Each number is 500 + 25 x the weight over its row's rms, rounded and kept within 0 to 999. Layers, rows and columns count from 0. Numbers have three digits each. The size before them is the row's rms in percent of the matrix's.

# layer 5 attention key, 128x256, rms 0.131, rows 108-127, columns 0-127
089:493472483504500523491453538497464505537507554522494491506546464522493509529510520533496497498518501499536492486513495467487500524480529466514546478455478484507496501487489494482522474503524501528538533542527492527502525478528494470477481472488513500514510456505530540515506490509465551461474475491540520518506514557498525477486520481528495555492555524509451481502497478512484535480456
102:486487488514509475481506464472492519533474493529497483506500528482503515503471502500502512519457501533482483484509467532446468497513486508511490444581517455493486481519491476527499504450509525498467557466495480486471470515484512475509504476511492463504491456485531518473572493540452518519500471494494521508527521544500492485475502474490448508499516520461535554467493502502526475507525
096:516510542478512471478543491502485475479519495492491500535477505511472519515465518541503503503533502487515481512479539494459473468532510510505460499487488498514478502468535498491498527441541504436480497508463511478522504562497512531512502528464496487509574472493509464496508471499497443527498515466492550476520485507537537542505506472510485457511474504503474466503509518516471512494499
103:473459503532481467529503524498511480484512502503476509527517510478498487482486505461505487485500514481513526502491502485470487515500483548425490489497510500494486514497484501567489501484493533475515489500484469501517504457512535495556521479511498494484468470525532517525531520507499456499498506484534504486523511495492496550481517498488527491457536450467551510520494479499527466499538
112:492556517472497485501510529471490497527479513523486508463532509532485525513471482555470525536519517542451474496490491508484467529475518490493495531484503502492474507495472466497531531487514493509477521525465490502522511482514472494483486491473529486491548465445488492500505482540467523485526512490522498561481487465510529489483478525479503519501519485559453466524554485469491563486490
111:479538481536510499514498490501494516539482461499473494491515538521545527498468471466481529515458513527459456528506459518492502517501501473497490535504535506486484526463484522509501496461501515495494529511460498482531492514472482461502459480473515502494527504505463503492500529509450503454527479452462501451498497495483496496487499523530470481502506482499472469483526473505511539534563
103:470510506506492454447476483529491472494489452462476503573462451543462481525496491503533491510505449501478493503466508518495500499486537522515483421493487491491491512460498515469521531524487529530536528488516500510481506529504526481491471525521509474453468516493458529505466487466512484529541519517524564475495535512482476489489464497518462510496489491448540486514486522529500478514516
099:469551465423497541535476543511466491483488479526533499505518478497496472511499468576477519489524498516473469480505482511456497543493482478505485506439541477487490497511499498531501526504524479473479491484496471513519482480492442544505494455478534510480545507505506490527500504516475520453499525510473485496488469542501541452439513512450539493514514487529505505486545520501514520514492
093:500505483513490492465476510514493470497513478497458485523449497512465471489503491487510479490520487521529517488478517529524495519518490521493497476513461517529583466520526516521500460482504494500542521467471504505445492492473524491515507562467469483489497497520476521530544506445523492502476512501518512492490516518512470501492486537506484498470507531460543548502537510568484508554527
092:503512487510449553528537532467509484530532473470480515463508528488531510492541439506470492502486528507522487565508448516476525508437482505530513519450482503516479488497562493483496460515473497546485482533497508538505552463507521486514472518543525513510504479521478493504509519511452509469545483476512479499544501472515492494507479507505503490491512498512493487494507508490475501520474
101:469507476493479507481527514466487547461503479480487491434492499466446518488501455501483515493496500501473539522517516521479489490464516538549544515523507468511517490470478534506547486510487491500508510569541493501484494481492522510512471505510499532503483563487460489501505543488538527503528480499505513514507501479458442507529495539458496435476527494494533501476546516484516472532456
103:437496469522558516482485467448470473481525514540489495529527513527470474498507526535503504503485490494469540526498532541553512509527518503497481495505532427542532521495515504480537453516496508473452491564493499519507488460476570544477459538514457510473509496510483505497509461490508474497506507537511483504505489545506514520502520524507477487486486504548542485495496551568496531494466
117:503499497497500498482473499521481509467542487528491513521471503506500512497487492472540444483500515483508526470472490492534490494458501477511499477545480496496530500533487478510500483534541505503539496470527522473472515529513500522517506470493500536505504497536535540466478481488530488471479512502521531523486486515522522528560447450517473560495497493452592525493447523513477477513474
100:507444479496515543483469504486502511514526537489507477543508504513507472523508515504553501440517483505492534512495524530489493465535506496514485467491474490494529459471514547528523481492510538480503531492498495474506471508500507488507450539496507484470474509523490536489538452446515477518506513506510476527509491521493512513518515516487464483471541473499509491537462535541481465482504
094:473532530478460506498489538510462486455504513482517525472505481458481463531511426534563491469476506510463475512502468479534474517491467540521542509496497507460515493519490500534504513510568512488464464518493512456522470479538475515506517530478498505508516497491495498490531494466508530487487519554470485518502501478487491484462480521495485489524507449513487476519574510514483516500504
107:489514493516481482486511511470518542494486497534475498559539521521518521506459481491495516490493479512506504486486497498489467480493496490448480554450514457531467475510521526531489489467514518527556496483496563496521528454509496501479505513478494482470539497490526496488476532487462539485494482475541464484493510533494507526468495495534487525501539479548481517531523515553495484498513
099:472513443511476487490513525504475479513528482471488502496510459492484479505540513495521520517519512513482515479529461497500455482541467489501515508517496501490490513501501447510543508506511519487489535522554490492515504493487506503510486529531513562505532531557479545471463468539488503438516510515498530440478491472511516491501478539536512522503485525479517482452504455474511549509506
101:478439496498536495484494524493493518450485525430506499478517512502524508482458535495524507496511495470497470548497532494508515463515506452511507497482485501522468530515511518484483478513491481512518522527514564456503541508540501528472498492522476510518509467534510487455499502525503523495514560505491508525499473498484508488517508503509457473503480547517477530469522513508568517474460
100:476490477501506516507572475495515474483514503529507473520521509460528500482543480531481500543523457509473456476471466506500500475476486486475520497478506477530472497533476456500467508469506509470500454466520477513506477478495479474518494493487481485502504512521532475512505511525475508449516528481508417467511479484494491487506493489494506508500528513510461494488516507525523525519520
100:503522499457508487462504495515516501466509512485502491473519503523511477539472517530533420500473534466516475480521481498502469510511503560497497494528509519477505522504523525517459541501545475523495501488502519499437487473470459534537528492507516484503479494505501456535483479472532475500520532565469542476489494494512498513520545509441509456530525526514530467527490532538497493503496
# layer 5 attention query, 256x256, rms 0.135, rows 205-223,237-255, columns 0-127
099:494494443490501489559477505542530471481516478485576526533513540514474505482510530472470497536499500504475507463481508488496510511486478468506506511494474537457515510509508463549491490478506496477522518502519483479530517490542517511511489515516481520493479531495501525483489472528497498485516529490511479476490504509518522527510479496467506471504495493469504512463538485491470487494522
096:534535488544463526505490469471527492504530541496503506449467506471479507485538499530495487512492466525508469502487466565527499523486521504501544473464502528461515502500479494529522508475504468542526539526543512524491501507507526517523540541520448487510528499476457497533475488485515530519514487503463464509532470534507526539528516466497484539508508462470489496488533467498499526471479
097:531463513500504454462534505509542493526540517518515518480509549511518462539543513531499512518497483557482523490485509507468515505466490480473488499520519519455490507454521527492545492521482520499488501502476462524497518527506451588499469491508459484520462469511540472552527508497538490493501479526452500489485486527499518459527456502517473512494465512463520520498503494488535496482527
108:504536527547490513493553476489495517512478506495488483508477516472464509515537444518498516512492489486482464527473511438533479504524506483497534480519498479492495486515500549519501480471497574495528482514473514503491477521523452494488457541461484519487478515490507512581458496507501461497558503471482515504503460500507495530452508479527497510493508496521488507506551499491536465505502
088:498480517462474500514487532505507495533453523492486494484547498481493457535552496534489504524493525518513497517519517496489502507486470492541512506493476514488490492542453457504494487502540504477446515499517531488522517512525469507530508543467526510540510469472476523509503477511484491465475494503491502546481455502536510485484469488487510477511494512513492470521532515464520520482487
083:536478529514504502470499493502523514505501483507515557480527447473457490512531495492527537524485490517505518507504492483536479536526473477480491493489488471484480504468472513457470515515461501553510478491529500538470467478482529467479497520482503501470508550518511519503516502496479515525481539495491525452551509497440497502494523509554442517522476515473524487476513474531506481521482
081:508548507470515521500515505526462529460505467526502541494541491486492484497500452536444489510492542526512455507500484494504483484465489498511558482484515496515497479478509516458464467519527486418510498533490520499519504465508470469522495485494530538509503496470493490527535519522488521432518497522513502514514501489505520514453499514481525494519481557522457498524490498481513496483473
083:477482516493492512474510508497512494480503500472520524527442518476520502514486517515501473501521485523503484497495486544475518513522512495509489455523498469515557526477473507495489513473506536503488498499516507520460514504506524465520516482515439475506510535537491502447504497503518473552507511547507523458508542510466508512508504488475486485462451521480503542512505454498555516486525
091:499544520493495490495484514500523491536507481507510530514511474505470521545528495480527523459523522470502489462521486496487514516510491522478531539490556473544494493491519458479495465487520491489479518505524463505514527510490511512534498524476472537493526507465535477489495488543480496514504483494506489506516469467518543499479510489467512511501518508497455447487499471527455517491479
092:463547492463490504456531481464477493512495444505518500475485493500530526529494532480533503524510499544474520510437539551506445515509500502486447502475472491484512527463538472529494506475481510497479486508523501470474529472508521485527547507546511484487484468514488521536489525510478500523506480490515532506523472500483483525525557530467488510522543486505511502509527484482492523524483
095:506472525488482502524471487544462516507533470499481528501510454548537458494517523529536513520509524460468514524509490507453495491490536496498543472490497514466488484451509543521524498532491490537505458449472471494513526503497514515469517503517515502478519539520501499489456546489544524488466486513508521469547530531491471478463563490489482497560520480470521434531500517512516463529516
097:528506544479508487544475496522472478510451527466512495526487505508481492486500474499486493534549516502459462500474518528498532515485493495468520553513522550483465506439473501514497523469518565518480481501465490490527477476521514462517502496492511496540459466502515488517488458458498466510500519516502510532508570539533501480504481535476540484523518499488499486508531492519550551477485
089:534525531442525465517472501521506481500466476484503485499492552488478518519492563502517507526530457517471531512512511546528515527525489508493517515483549531501477522515508438479512545475493464480463515508472464487512492482529512498507487491521522496517518477473503481510515503515516517488461475482489513552465483520496495522488526490534560514512482507513452528473559473507488514507459
104:471498498483498510492488475491490477510507500500474497533502489473493517475498526555506473495479487496506525515510480539548535538520517441485516499524461482475482500512465490450508510554538423495507458482504510547521521527468519465501505513475469473481494525508492486456469514508488511528466502506496494482495453512509504549480475513509564484505489527507494500496504534493532530459470
102:509530486491510466487468503488474478490427500504506451496478522541499516501524525432461486502452522506516476514506482507480497507515499508482521511517485506529505524466531467486537455489560471556555485471528518510455535451536516487490491506490486487529567505502505512505515520488525540505494501491534500502521518528522487467492519512498498480515499503471498479503484519488568541485485
100:548543428488474463541511523458523514495529479505537487505462471478525522518489491479494521528447488516515490457592539487503483515511520484482494504517490533470497484512492525518509449504472467524456501547568531449534528538475457494522502490532500489492530505494500520495487508524501488504527496561531509512487522541512508492456512471520504469484477523521495506512526512524525498505489
098:511528484509498534530499471517517518525470507491468478489529457486524513512528572469537495506498520502515516479467544479466473498514496509477485456521467529566529510443533430506518523485473525521514495484452490485504470520476417489523490495473517550489567530513509482501498464501514497473538469493475513537470534506512494492515505472513483513503501468502533513483463513506508466490542
101:511478500458497502506489526506496514485517476564438510489530473503507487504532488495525545433490472532464503497492519518497482476546502493499526510489470493523518486495501536519518463505475524526557496482493515531469504501483490485514524479450490479497483452532457497448511495547486497485480488509480506505537460507513499501528471512486535489497541473532556492502484517519506490503469
099:526491538483540501487493452471501489493462501464489498544500459463489475456488505510499500497507518484533476511458496420519530466474473521509490478547501441512539512501519459473550495515499494530522498450515531536504511481514524469475527465499496497491492501488512499491522501489493528504552464537497505504500497471515472491515499503521482497552485473448479506480480476514504522511471
102:553535503526482461494502499495528544500445448541488498496490516538482517505491491475512513502469512503484509485491500514472480541497421472518465460497451488474490479479453516496485503464513505504508537494502497466471488537504531463515499505486472460505495498478535493511533483469518504520491512484525504514516513511532483531495454516510512496500443478491531482487454494502566464483534
106:508528498483459472516513520470539469479508475462518467512509463540515490519469498515501550493539464477514432500521534511459483462501510510484483477451530513513471482488540464499495528467498477486487476518474497510481509513474504497511543535516514501519521488492530457525485497549503496504523500511465505492453490535501514513517535502493467481515556540486510474439531511537507512478537
108:523492545476532500556486485504491489509524485483495524480501536533516550461486514520532481488513496518499572507477548479460501515515491462490484462479494481561501462496532510492497512509507534491494472499491465534480569530497497497503482523496520470518481457528531524527510501501503524508477483502500472513509483491524485516531506491496527518461508470492508530473480453504512482481519
076:471466500463525530504528553501497496476489495527476482500514515527546442477466521495461549518523490505491490484453508483511546542498506478518516539497483494524477523499509492456497536470496494542499515538503533494503469505545482506509545515529516499492488518453461505505529477532517476469565502477529492476518501509496454474519488478476494505482485516454492503488547468534493518541479
071:545517517505502520516533465533507540512467466474539511499503485513516539474501512455526480483474518490483502545494493466476498497525462452527482525542520504509565482481496519488456468515515500481510504471466483468508518526513452474537507472490519541538518505493503515470480490475530466505449541486497481548447504554483517515520468492490525478542497456534508537486470498501515536512488
076:453509490514489489497488482473500489513494507539486505469472479482501515540575513504476481519509471522482543472555455514511490455444552518464520468436509511463462488505493479535518500459467495529516474492531518514504507469504517520464484496487466525478473506546523514476466531518511522517506472487468514495535504483541514531503495517537493502491477537463513462500495516503534482467451
072:524518515444510511538507480502482499460514466508500520492455506493518513570508513477518473456500523495495480517476528493480468484508493468519524508557474455496492512501452458507479493531485468501452513475450485488507501515514495514535480491515507553528500511496529553473512493568488521517456532512491510506477478485495483481542504501492501505523501541505445550459466523514526472482528
082:499513496529473491466493493477514495513523501480520513514557504510497510539540492483473465532499505531477548486530465509531542480506491492472495448496508547542506502509499517494539528506492500505545513525576501492490485447516543508455511520503534471480440493479518477529479538474465507455549478487481534505524520511454507527513531512504529511488496473527487479475511490521507503475458
094:533490503488474506503516533487460485531512522506512502468458491471496474554486525512497484446511526460478479477508474517542441489514530514505504502468490493448484491512490514541501517457502489510522482447499481476511540493500479494521518521495475578491515525479502492466497479555551527533476515506465498429525476485488499497484474489495465502520482512504512510483523510483516476495512
096:480487484528493478513533473509493524518516494470467487481473467519505491514501497488494543522489503508540548486500480501511512499496487536492465473479455502515488516519528475484543517509528501528505534491513523502532450488493495478498530429514514493523524468453486506456474559498516514465498533479517467559537514509529462465458499503451480490507464490524490516475505497535483508546445
090:500491499549443479497506510493483482514539519504483493449531488510500455535512470519494484502500508469523564451521452525507483463481457548513496484502495506506507500505471505489536493525504498511496548533550498513496509494487539498507468554468491490471498503514472516510503521487503511477507482492482501495511530514492513542480476481506469505547503504507542500501479508478502518533513
094:460500525466441493575503537485495497554512527501512525511478506491546483493492470492509514495526499502502484477514523491523488507458488481495479539501496488527503439517526454502529464488478489481465553513454470496478555539503510507520524456444519514483492514520514527497494449496494472476428468524531511527509545514506497489534485492508500540523534527527517518486492504503492517476501
095:506517512478520495478498487507509476471524454493473500543431494517523483500496512492546522466480513476494514489513513560531507501504516474499502522495505487488507470508453500500488464525573508503458518504506490471496491518486491485512481481510485504486543500431520483464545527488479518504479483449497474520528504518480508509530437508503508520519481504529475472529509511512487497482485
106:520551525504489504484536495485465515491549429506533517503500498538510460488522521526469485493501489479527457504498481482513490498504419534533586503498470521555485439447512528509545505505509513451483514475498500485478466500463484454536495528475494477522509527485517484502520513474486519489491455453518464493482515472496471524460464537503524492485510496474530513519507529502470510544489
104:474504515503488506495492531443501450500511466523510471498501509551483508551475524509481486483452510527492501505494504547530471522478479525496450508505503496470506499539502553521460489537540501520537487490547500516503494443506502503496492453456457543455511525494485466504550565532485525493491522504527501481492523526525510498508465443520487511525483492495475476529524539503498527512509
099:477492490494503533522503497519448476504493470520491501551472476472465480479529498507500486481511491520525478485501516508520531531531511482468483470493494500497539521539450466498559460531489520531475502523501468489477468508513497496503529474503479546471506528499527520474490453486484417497507490499500537498502523500506502530548466530525520501443501511469492502481491453510528513500498
101:489494490528528492451493543468542462509500470492482481508495502503535538525470495494515556494470497505466482469466447555499489456493490515479505540529487520487508488507487477500476502482523501550521510449513511502469514465494504518443496472449470483449500512530520503473558488475506491508528523540493476485471501525497519508522494468497497484515501510530463481480520530508548500474530
102:504473496506512511486516476538515477530487490496487450521547512534522524532485539495480489493521465489503471467523473514498458537502481493484568496485510455503527482534547504505491511492490492516508484427515476514440504511478510481512490502516527486504453520515516511501489500499497516448438460480490517508499515514544478506515495451510552482515507497523471529515498493506534518529513
104:494524477518455488505567450535513495510522494484486504502499508503502477513465482484441477486499493506528483524521489449499496525487467543513526506501491489495533497516483506484512511529490510536496534524479501541502514519521460554501491506508508465508472573487514479486489488517513476487542478517479554501500491492498483515522511486522518524501518521462505496503528507485493461523546
# layer 5 attention value, 128x256, rms 0.134, rows 96-112, columns 0-127
106:503521459488523509462532500456494530523487470482475493494516554498505458496489529473534511528459500499492501474526507477523516489482501500497525500510494472522491513518475508461534538500492537534514520532546492501488493488476484522491470481562484485475510464511455446507484521499501493539487505490517506525528489489472514506440530503539476474495477480503533473482488465514500463506498
100:460477549474522507534545513493513495547488475487511513508445524482518503521510480479507469511547494519553483493468493521484515500492526485489457547489502475493489543487516474469479488502492512467487502487518483519476482510504522475509512487474522521489489490539522537520495476485524459477485487506530521479494520530566473504520523515522514531539503445475480496483495490517475469475511
109:528506501505475494520559558510499529539504498513506493479504465482479504527506482469501502492515498523519509496573505496516482481455499529517509447481528491507528528499485488547504503491479538494485547525493491502452493542490533480517470527517463541492462527501528478511518481523525475477509494541495482485551537473475507491544470472508531499515489528478508552498473511480471524482514
097:532485479492496509525546468530468506485533541504522515499491495478504477478508491475458532540492528501533491493487502534497477525465485538537528526504531516491535490551509515505483499500497513516529511510511531491503504505503459474514524495478467503540512520458489523468484487473464524505469515521496501511491500507524519487462480540492508498514493472526518493516495487443523491502484
100:514488520492507458475453436520513492518473509539451492507486470563485460528510545486541476483507508478539521542493522455488497527515479519502549481495541500514490484528471491499500466489527489486466502516496500521469520519511495509517498473546522485494494494493515480526515530530439477512527486500463529485497543498484508507505550485496524537474479509485475506559436461507476517527492
109:477460511481508476494509523495481497495479506544475506506526466531469515503502489509525431493518479484502537532546538467445540522516518521492504484504554527441504447509468501542444542456455503509508535466485496518474519509509472491536498484529498498477505508483505484515483498588493516476525469479508566497528531511490483551478506495495531527513480518466511513520537509478501497531514
101:510535481522496493529465515497518469510496477544495514477469488505473476498506504499477520494488495524465488482512470497497491441522507497513497497511470465526490458488517527515497528482514502458494459499505497495522472521508508523524499521458491466502522509467472469475573487513477464478514551476522484465527504503459492494473517495448446502493513496522485501507484496537489504518513
100:491543518502524486508441487487534476518477529516444485494494536477521478483483511503510512528501488544559506554507496472510549501473453518489546448467457523515486498540534473493526486526529523526462507536477491479491508517522500438531517506438505466524487520457485532524535495486509523534463491530504509482491509530524541508502463483527486510523473499498522480497506495517465481479460
104:495537487510443491512510495486508486517455523502495527514455491545490491472572520518477518483500503470561491512479492449461498523481519473511481496507461487477479523505487501478496520498483517533489479498513513515506460518510455506522534473451533490496539470449545470489563474529521515496480456485495502470474521529495513551502514542475529486487473513492482494485470519459523510527517
100:551487541532483509500492501498497492490493510513496492491477555497483517512522501519508512508502516527513458507521481439461503518460476444487499461468528470502466488465492518488527496507486533528498492515507538513526516447474501514499520527493502518483496533541536503528507539521467531539483532529484474457516486529464523542484468486507529521499513490528481521497501536467523521472473
104:468535506464524499451493480498484477489511477533521527495522506539519518498477561502503479500464521482524494458472486457526511498498486494518544447503493462469508531492522521463516478458503471530504475462518537529493467515459482537479449508443497509487486478503516487506479501488512516484525496505519514492504503511509530526505508454521547493503491504510490456486468539519510490502503
104:517468486499480519538503503494488503456505536525489466506477553525473510520511488467454514518528496504494488508494492507484523502534461496509515549517488477465554447470519492502478528512474514531543544513548484502547523511427515507526506456518483508502468507530462536526478490450473512501501485507512484460500534501513547519527507454542491499499537494503499500525527502473475518524448
104:513503484525490502506498507482472519497476502481541490547486531488479485534478478536471460528525481499561493545506522495472496503466466483496488530499536490472527494508517525538434522500481514509505488511467476517510425491485493500489529472521498469518561510514508500487506479484486519498488468508530516490506533537459482502503502493501518547512462485517487498496530513554493533471549
105:531471480501480479503507508450471541479536526475538470481499465446497497487460493508514474501524520507515478498495493494484499547502496487471514511490513493539500520509514505511511475540531519520507497573499535500549523473511509513450530506492491531523480529516512485499429488496511462499511504471490509454500487448537504518465534507460514500472481478430487493543521512498491524534483
088:473489576464486504487519464524497494498523469499541482486488489477511506496494555515492527482465460494534471492503485525553487544497526468515503542467497439511520486502534469508507550537490473486508450527507500493457498512465492494480488488536485468478480523489516452490507483520551492452469500537510496491499454463503509512518527441484481503515509500504491514528503504555507477500528
101:477498501531502502517495509513532492478506489526515505507505509493555493535463443526459464475471501442509513518492529512529474447449443518465480465559527508512505496486496477501487501508511502503531439438509552498512516519502482489475526470508463510466452476512500507502541499471502475486513527527503516497515485490526492531542526508521494515483509514464509471503438473478495493498500
108:491545533500477533441492490505463527514471470498507544517521498518462443518533471487481508502476456523540479506521504530542485504555472512547517548487491475515535483540548529542508517513531535548513471528528526504498480488535529531515489484488483527473465491507536441514505494505502496503492501499484526535504505520502507494480488487468494491479509488475522483462485501543493459508498
# layer 5 attention output (transposed), 256x256, rms 0.174, rows 192-208,224-240, columns 0-127
112:508481513469507493539518472518511507490500474453481479541515528485488460488506482464500526455499496512452555503532542549465488509523495502528495500523511486501473514523434494505498524493492531536514523556475476535514499513517486534491495489515488455477492524532518522500503520531469543550504480475525488509514527491489533487528475529488477451514488497513524498491484469482527507508493
116:450489509506492494533467499528528462507439518435486513502490507463549504478492513474523560483517553478534510528473498489489512508486520505495505526479526502483533564527523469503497503515473523528496531531457473513507522521524511489495493546484549539466523470491538494481451471471507492513481475507504493536503500511527544534483487486513493514481556487487506516486492503501519516472547
122:487466509508497518472498486502499515522499476494453498524527513481524479444507506471512497469482518529465485548513522460504529452514479509517486454506533495498507529499489491549531465491529481498497507553450438496494482538485521478489525469497501527522477517500509481478488469467505522509495493502482514520504495508485509520452519549535556452505544516522501511505490510474526500465483
113:516505518510523531544531467522468484481510491548512473493477506507475471496490533505482505559523534548533481516488503510494499491509512481510478520513521497493556477558490523466491526554469542482519532485524532542513466486447515505518469440540456559511473466485492499471502528456500550495520499552472522537469487519461489494536502510488471499521542529505456493485494488508476491492497
111:527478515504490511493534472501548510529526448467499487471485502542522498499474496507479511500491480505504496497486504485472458534539487484468532487488503529522473408501514487534477480484474463463530506512506439506552501547485462515516483478507486510502491555537495477516489551518479518512528491435552502490480537528523468485524481475512506495529498532523496506511490528481470467533504
119:485488483515467505492510479488498506501525477495478504507489503499502487483469483460482492509501503546513504515502500461463496514516535491506477469505485511510473481516456472493482486443464531551496479485491507513480523513497538461476520511510539513519486469502546493535478467515473494496493491481497527515521494503494490500481454543462524528520510499487523506525505525532508475479493
113:482528551477492526466503487489469464491496495510530474466501569489471490492474486514512524521450488547510478530509505509500520516487470496514504495506437476500522498484463493517473494461481483498495469502457494544517481502520533501517551538498480484541540523464524467545488504538488505515571539543487478494520499498496558515501532553443425484496503470499502496512528503525486495482486
111:488552538554511511498495533509510492499472499532468521504482511493555456520515517508556493484536481484509499505507476485508534460469455499462524450452524496511483494532545485482540489481551542519497508484505528462511497468510504489513494470455476473520473509463493526509517484527489503521472496516547513491475518493503480521521488470485507486497450457491512472491494494498446495552459
116:492513488524492497466536494517558478521455474478515515483526531468504467513489554484501536524484510524547523452498460484505545528518494416491494512511452516520545515504500485510462508485446516527490524492474510480566487509501501494529550507498485522489505481488522468551497491489519481519546492512446514509473506552527481478540511481470476483494512542479535497461490501519507482485517
115:497539502512463534503495492523535491479484529452470462471555509511488518514502482472521516500473516528546507492515526469516507502452500506461491500485516511470531491522516524455510498515487477494531475547525459492510526466514493532539499474481522499501514475517506486503475526559503506544540507473463514440550490509463495492488432450521476489482541523518454536529499542491483506475498
119:472514478506481486514472491523456466520500494501486465504555533518493519511465521463510503512468456474518564452519549509478489498499484520481487516469510512482478514518493469517506508494458450500510476471479473495516486537469505498515460549484493542451540497493542498501520502520511512467495511486428486491460486518511507499510523454502497515502535532505486491504498501489491450460525
124:509514507456491552525518497518489480500477515485489491498538492517525548547490548482559501493586513530532501508531458523528491515501492500513478508481547469469505471515509490503469516509521513500507507489518486474503493542495504538569507479540488488488447498505496486472498462509479522537499517521467495529458525529506479462555537470493459493514515496514503485522513476477493499489482
115:510486506492512495519507497530500445481477485506508480520493489497499475499498516498503538517537511467513479513531499506510476524470486523521545504542522479449565500544486520560450505514537528517474501467505530516511476463504481489522479504522452462496514488493478494554498495498504456506478486495486501495510484537483508463500485464481493500474523493534492507532506509535515531517523
123:484535467471517472536496455522460479476512512522530541498466515457430468507488523518461466498496511497509491553514475492530492502514523462482589526503504519500548471528503461462534515556551514478507488514505510497514490528450471479487478491499509539485447525519452491521463497517545492520466516505491522517506502529543487515457497491477476508516514478454473473515517488483487499524488
098:480500514487514476517493468501476449550482505473543462509494535437514519500531541462476514535534476469512502559451494471550507536495507465526498501466520501492525535506521504528496511525478493450473486504506509503511536497511480510490499539519472476471471553470517546489453480513504485434470493499535488452496501526481543471480531507466518498513479489515466481481514462517512507501527
119:492521511516480480515495555464495513519489487481511503461495560506537512528474471531445474516484496448498510466540493496557474487484444507444509486492522510526490505472521480503478526497505470508508483462514565470522497467499490536516507502523509462475438525511504552522511490503516506506505531536468503528521509496506501512530535481513538513509531495469516490477485486478503512473530
118:508479503496533482511528496488512499492472522525556483489520522505462451477504493440511503529497490533490501500470486515459480490515464489479515528527491509519511499487483524485482498524507524488554520514525482514516475469505510517490449470504439494467545544529475510494528496535500484453513510500502513508542511511445532511556504548502506489477436511507522518520503452524523512493493
090:482465518468460506556503530460501469505506548529519479488531449578539545528509486544506524508486468488508484514496509516510526528484505489508479531479486497518499516472508492510496519521495458530483489493508496476514535483483488498501512515534544547465503509436496509504494491544480498507509507466482455508503495502449454498500513490488504504531488535542471466487490524516485470492495
098:548545483485478538478493496455480505506524458532523463528457477500483519490467509527527504489491481466459489487513473529537505488485463483480523453525497493467518477484490508512532491485547428447470474478465491448514492487471520486515468480532449505529522555517538492476572500498501526502462472514501511501518526486518484503531443510519474492549476497473497534559485548505501534499480
083:526483514489504490483535510483505503483524478448500490483457514545493491525514527483456514497487529505545510512457487506489470536475484496503495569510494450511495523472492522493474450531484513500543494493547523510478511495530465503519482521478494503492525492475503512502493585519532437517509492452514476523467483488546501504529450492470482482502475478478498494500538477531515481492470
083:460476486466504458465511553476531542505532479420535517501456539524516491526525488470545525444520511454470520484474522494487544491503528510469505493494484515489466506506503493482530489482526476477496511510480503521489522484533484513490451535493500455499524477520521482510498469535573475530473517462484502501500531537519532521432464484477486496516491498497505492515523459520479478555504
092:527497475501483487514506560481441575491435465486519471502510492504505535507530467501533528492493536466496505451536488497496544423477494524537481454491505517514498542512483486508493453491515486495494505514495546468521529473444530499477496458448495547502550500471540491482536527512511497513502485506523516465509487537523508488530537472495482489475556568485528527460503483491564538486494
093:487536484538501496498562504485543506516509518507519529500490496472567501467530494534474522488470479511512517464466496503506485456477495506478514506454504497505467544510494554440475527513505508440501499502501498484464495469530459524522536487515480482487504523480509492496513500452515507506572501518507505529468497481489542511488480505504506466521499508471513518498496465485533495503488
097:494470510476501477509503482494550510480509515462483522530478472496536506461494504459511495486515494486528522501466522472468505532496516493481481515506535545464453492509538489481476497494521525532474456514499512486505495500487498500476543468530474523503501529529457543487487525485555522491427507529557516510486499542507451476526483507505517520512483509515497474460516516451478489510466
103:491467467479530514490498483515495463507509503469533482464483505534470498511490493544494523526482520503493503483464467537482438508505505533504451475522496487466509532483465496495448499548497445491512498478544459502516504504489495500496515465542518555473529499537524467464502490480524467449513510538522543514494468508528517480513475479489507487524528498496494511502495476499511494511559
086:466494484472522520512461465543474490495491509527505486498531518534495512515477499562496456505519503479474437462528516490499433441510499540524532500518555523547469500535510468572483476476536500496513490493534502527458511513506488517461487480475531486518464524460479502466492472517479497503497529518495507489518495456496511472439513468472522509491497511510471507497574555503481515465529
094:491427511481540467529505477487495513565483491506513509514465500530468490532514505486449572478537527485455509567539526535502478476489481510513520523494513520505487474483468507493484491491504496505462545475510525512466484537515537470469499536484502508517483491460508510491531477464507457510480483511510439502487528494524490472483553543509463480500487513490522506535488479541518533545488
092:518477499520543518510531534458539523462532505492505500500516508500511507458538491551486492498516533501501481478485484489488523450475532465502499506543492513508490446479515523464497496470498520472539482485490515512486528493494484493465549485521526513477482488510460520515475483496500525520538492506539519489550485496480538484478488500500506503482466483465499555475511463502473495521505
084:508483489536513471496486536478506522495474461494486482509467526494527452459491475485467498481489494453514470477462494468549490498475533517505511509495462484524458488482494506493527459489464518454481484436455464513494515472525519490520466508465483480534527494490525556495527521481469475458476479510531538470504487516467530511501490516492506543492499470488478497484502531518496502494533
095:465524479477464509495527522445482497500490569510496511483482496517496514525548501530505494503422491479484528486494484503519525456541540476460486481483451482475508503504496492484535488511505488505540505525490486482524506489498521540514486516477506535433470494491516454468479503530593509488498515498468511530487518516458523522517518535492522487496528538480455499474467448500540515471490
088:476448525510518537475502525493565519528444510526454460526544495531549497486503499495499523516529494536541460469486447506457494534481507524516452511498487468518472559485532530498478492490511524543516512496482510516468466487509507479492559505514514506463559497493525517473484507491446526492465462510554513514505495485500495456515502519532528481527452543497493537507488523487510490516499
089:502526480510457503462459517483525551473490516500489555463466481515528522524470486460531475452508507498517481498490555535456491465509503474444502533502510501493463474512514511507553470446472514531493474479496488463489490478505517493465505456522490536500509498503506492490511494536496520529551538450481516480515482533490511523539510497489476450499497476562507482452513487488523515503484
097:494493502478521502513498472512472503497504533457533485533472459495495507471536516515549526510556520519487529539471529541478538540511520517494534519508495510478498506508489501493521492508492477502505523521495474516515474484489478479471521565488470495479563444517480476492479495478448512546537489444456477464478510506457477490469475524506495496524511491521467480489495510537499504465483
087:490521523532491464534486469505484498504508492490446478521497468445483535507497465517486527468512488468536497488532472504496496509471542497474506506476508470517472522480547495476499447505489498509485541469510516466495505516521485536497509503506507484548548466501525508497504477480471497449499518531542496497464498502538504528523537478503457489498527460563489498504486526475488496510450